Weights of a small transformer language model.
Size: 14 layers, width 192.
Architecture: RMSNorm before each block, no biases in attention or MLP.
Training: 278M tokens, 8484 steps.
Each number is 128 + 32 x the weight over the matrix's rms, rounded and kept within 0 to 255. Layers, rows and columns count from 0.

# layer 9 MLP down, 192x512, rms 0.0672, rows 160-170, columns 384-511
[[202 175  57  98  98 171 172 109 131 106 102 131 124 144 187 124  74  61 150 159  91  72 130 178 119 168 144 139  86 117 104 150  83 153 109 126 127 129 163 128 202 130 151 120 151 149 132  63 143 100 138  99 147 106 154  88 143  98 102 120 118 102 151 155 124 129 134 138 153  67 100  79  91 139 137 112 106  84 115  94 132 122 125 157 138 102  99 103 156  90 197 151 118 118 116 107 144 156  80 246 126 218  74 133 184 136 188 116 181 134 147  90 207 152 108 152  79  82 120 117  72 100 167  86 131 113 120 143]
 [164 124 168 118 101 110 121  63  86 142 139 128 151 128 150 132 127 161  50 170  75  79 119 120 185 111 112 133  98 104 137 108 119  77 119 124 152 150 120 128 163 144 143 131  77 144 149 103  97 106 151 175  91 100 144  51 100 175 107 146 134 108 108 129 161  79 130 196 170 130 122  90 114 100  98 129 161  98  93 156 106 119 140  94 173 155 139 107  90  63 117 164  96  50 145  99 164 123 130 126  83 136 170 118 162 220 129 123 135 126 154 107 149 115 131  96 103 123 110 172 150  89  99 154 124 108 108 138]
 [147 141  80 121 122  88 162  97 143 124 141 150 155 143 119 138  91 107 110 140 102  79 160 185  87 153 130 161  90 126 174  64 109 134  74 144 122 175 127 174 189 150 145 125 120 134 118  89 154 112 110 130  43 176 104  68  59 145 158  61 140 108 131 123 163 173  96 215 128 130  96  95 119 153 136  60  84 111 130 138 166 158 128 170 169 132 143 127 178 116 164 145 123 171 119 144 101 162 111  85 171 104 141  95 116 150 127 143 144 173  25 140 106 161 162 122 163 116 179 155  91 123 121  84 122 106  95 101]
 [ 98 116 126 114 168 141  99 167 121 110 128 133 128 118 114 111 151 143  99 100  94 105 132 135 167 198 102  85 135 116 109 140 101  83 117 125 171  49 142 119 165 127 144 183 100  92 152 112  82 123 103 131 135  83 133 158 134  78  67  59 143 129 110 204 139 163 119 167 124 143 104  69 176 114  96 119 163  84 119 151 168 158 114 100 154 128 171 140 132  83 176 108 109 144 106 167 132  96 118 133 134 165 114 142 125 187 110 153 161  95 179 104  86 149 161  80 180 122 140 122 111 143 213 105 144 139 152 155]
 [119 116 126  90 173  92 114 130 153 124 134 123 141 121 132  97 164 162 125 142 137 161 120 160 130 106  84 106 130 146 114 132  87  80 185 128 102 121 121 203 117 102 141 108 200 157 106  85 169 126 142 166 109 110 112  71 154 141 136 122 161 171 106 118 124 108  75 147 111 135 185 208 151  87 180 108  71 159  98 110 120 157 148  65 162  97 123 112 124 151 102 165 123 122 120 109 126 136 103 170 167 155 126 149  66  93 162 107 127  88 126 107  86 103 113  95 211 157 186 133 121 175  92 161  82  94 118 139]
 [ 88 137 117 137  92 153  67 140 130 106 117 154 137 123 106 176  52 100 151  84  31 135 131 133 135 153 159 103 136 146 140 172 173 132 182 118 147 138 117 109 156  90 115 109 152 144 151 109 134 109 172  95 108 122 148 130 121  84  97 104 121 150 104 181  34 132 115 138  60 117 102  98 145 163 183 172 112 128 155 138 102 120  81 138 126 125 112  56 164 117 194 126 187 100 150 112 137 189 172 195 126 101 124  97 115 172 130 103  94 104  99 144 156 120 131  97 162  93 177 125 141 132  71 131 138 130 138 171]
 [146 164 121 161 107 125 107 117 129 158  89  65 147  98 137 129 115 150 139 141 108 116 163 128 165 102 106  83  92 124 141 181  96 162 115 160 149 167 130 150 106 154 124 112 115 114  93  99 112 136 179 152 129 119 152 152  31 104 140 130 152 110 118 189  82  92 116 121 166 150 113 132  89 176 146 145  94  84 122  84 101 138 111 124 142  82  84 165 130  85 131 155 154 138  81 108 185  95  62 122 110 140 122 104 162  49 136  81 110 113  92  88  94 147 148 150 174 104 132 203 134 114  85 213 141 200 118 149]
 [121 138 150 135 121 117  82 150 158 137 118 130 129 119 134 104  88 115 121 170  97 157 132 195 116 125 155 135 118 153  81 140  85 151 148 139 153  93 107 205 133 130 173  91  84 146 102  49 141 106 112 119 162 108 159 139 107 154 112 175  88 120  45 130  88 159 110 131 115 122  83  92 147 153 145 108 172 110 102 131  92  80  96 185 165  84 120 110 189 119  67 118 133 190 137 128  94 112 147  67 167 110 170 127 102 129 132 120 140  87 160  78 107  93 117 136 120 109 183 142  84 135 191 168 127 118 166 126]
 [126 116 137 132 171 186 145 122  79 143 138  91  67 124 151 138 125 104 113  70 198 131 175  73 111 124 107 166 110 143 112 124 120  73  94 142 183 174 162 147 146 126 191 174 181 134 119 119 142 110 156 151 202 160 128 137 129 130  93 138 147 123 140 158 193 140 172 123 177 158 158  93 172 136 105 114  96 172 104  60 176 214  93 171 159 133  75  80 116 107 134 117 173 140 160  80 130 162  86 192 163 161  85 111 163 115 134  76 164 149 123 128 170  95 188 116 160 159 109 113 153 153 139  76 102 143 138 114]
 [172 114 125 108 101 158 147 119 212 104  96 108  79 110 105 120 172 176 140 119  90 168 107  98 153 123 197 101 102 131 172 187  78 144 162 108 141  96  98 162 132 174  75 122 170 133 117 126 170  71  99 109 187 107 179 108 149 160  58 102 135 178 129 148  90 145 128 151 163  90 104 162 184  93 208 121 129 113  83  98 113 114 151  97 167 150 113 108 160 166 125  98 134 120 153 145 154  77 119 173 106 157 138 148 114 126 105 170 149 168 148 156 139 111 122 165 161 142 146 174 149 124 144 124 164  84  68 158]
 [ 68 104 133 121 171 114 125 129 156 114  95 163  88 142 117 135 167 122 134 112  64 159 136 180 201 131 140 146 123 141 152 158 117 156 215 169 154 152 110 145  87 153 109 152  55 137 156 100 136 121 121 109 106 143 149 140 150 141 126  52 138 202 149  89 150  84 134 181 100 179 119 145 182 124 116 124 162  91 137  98 128 134 100 106 155 112 150 106 119 150 118 176 147 202 183 141 108 105 161 146  72 134  56 113 145 149  92 133 129 109 162 128  70 156 154 119 123 112  85 158 111  98  97 113 166 134 138  97]]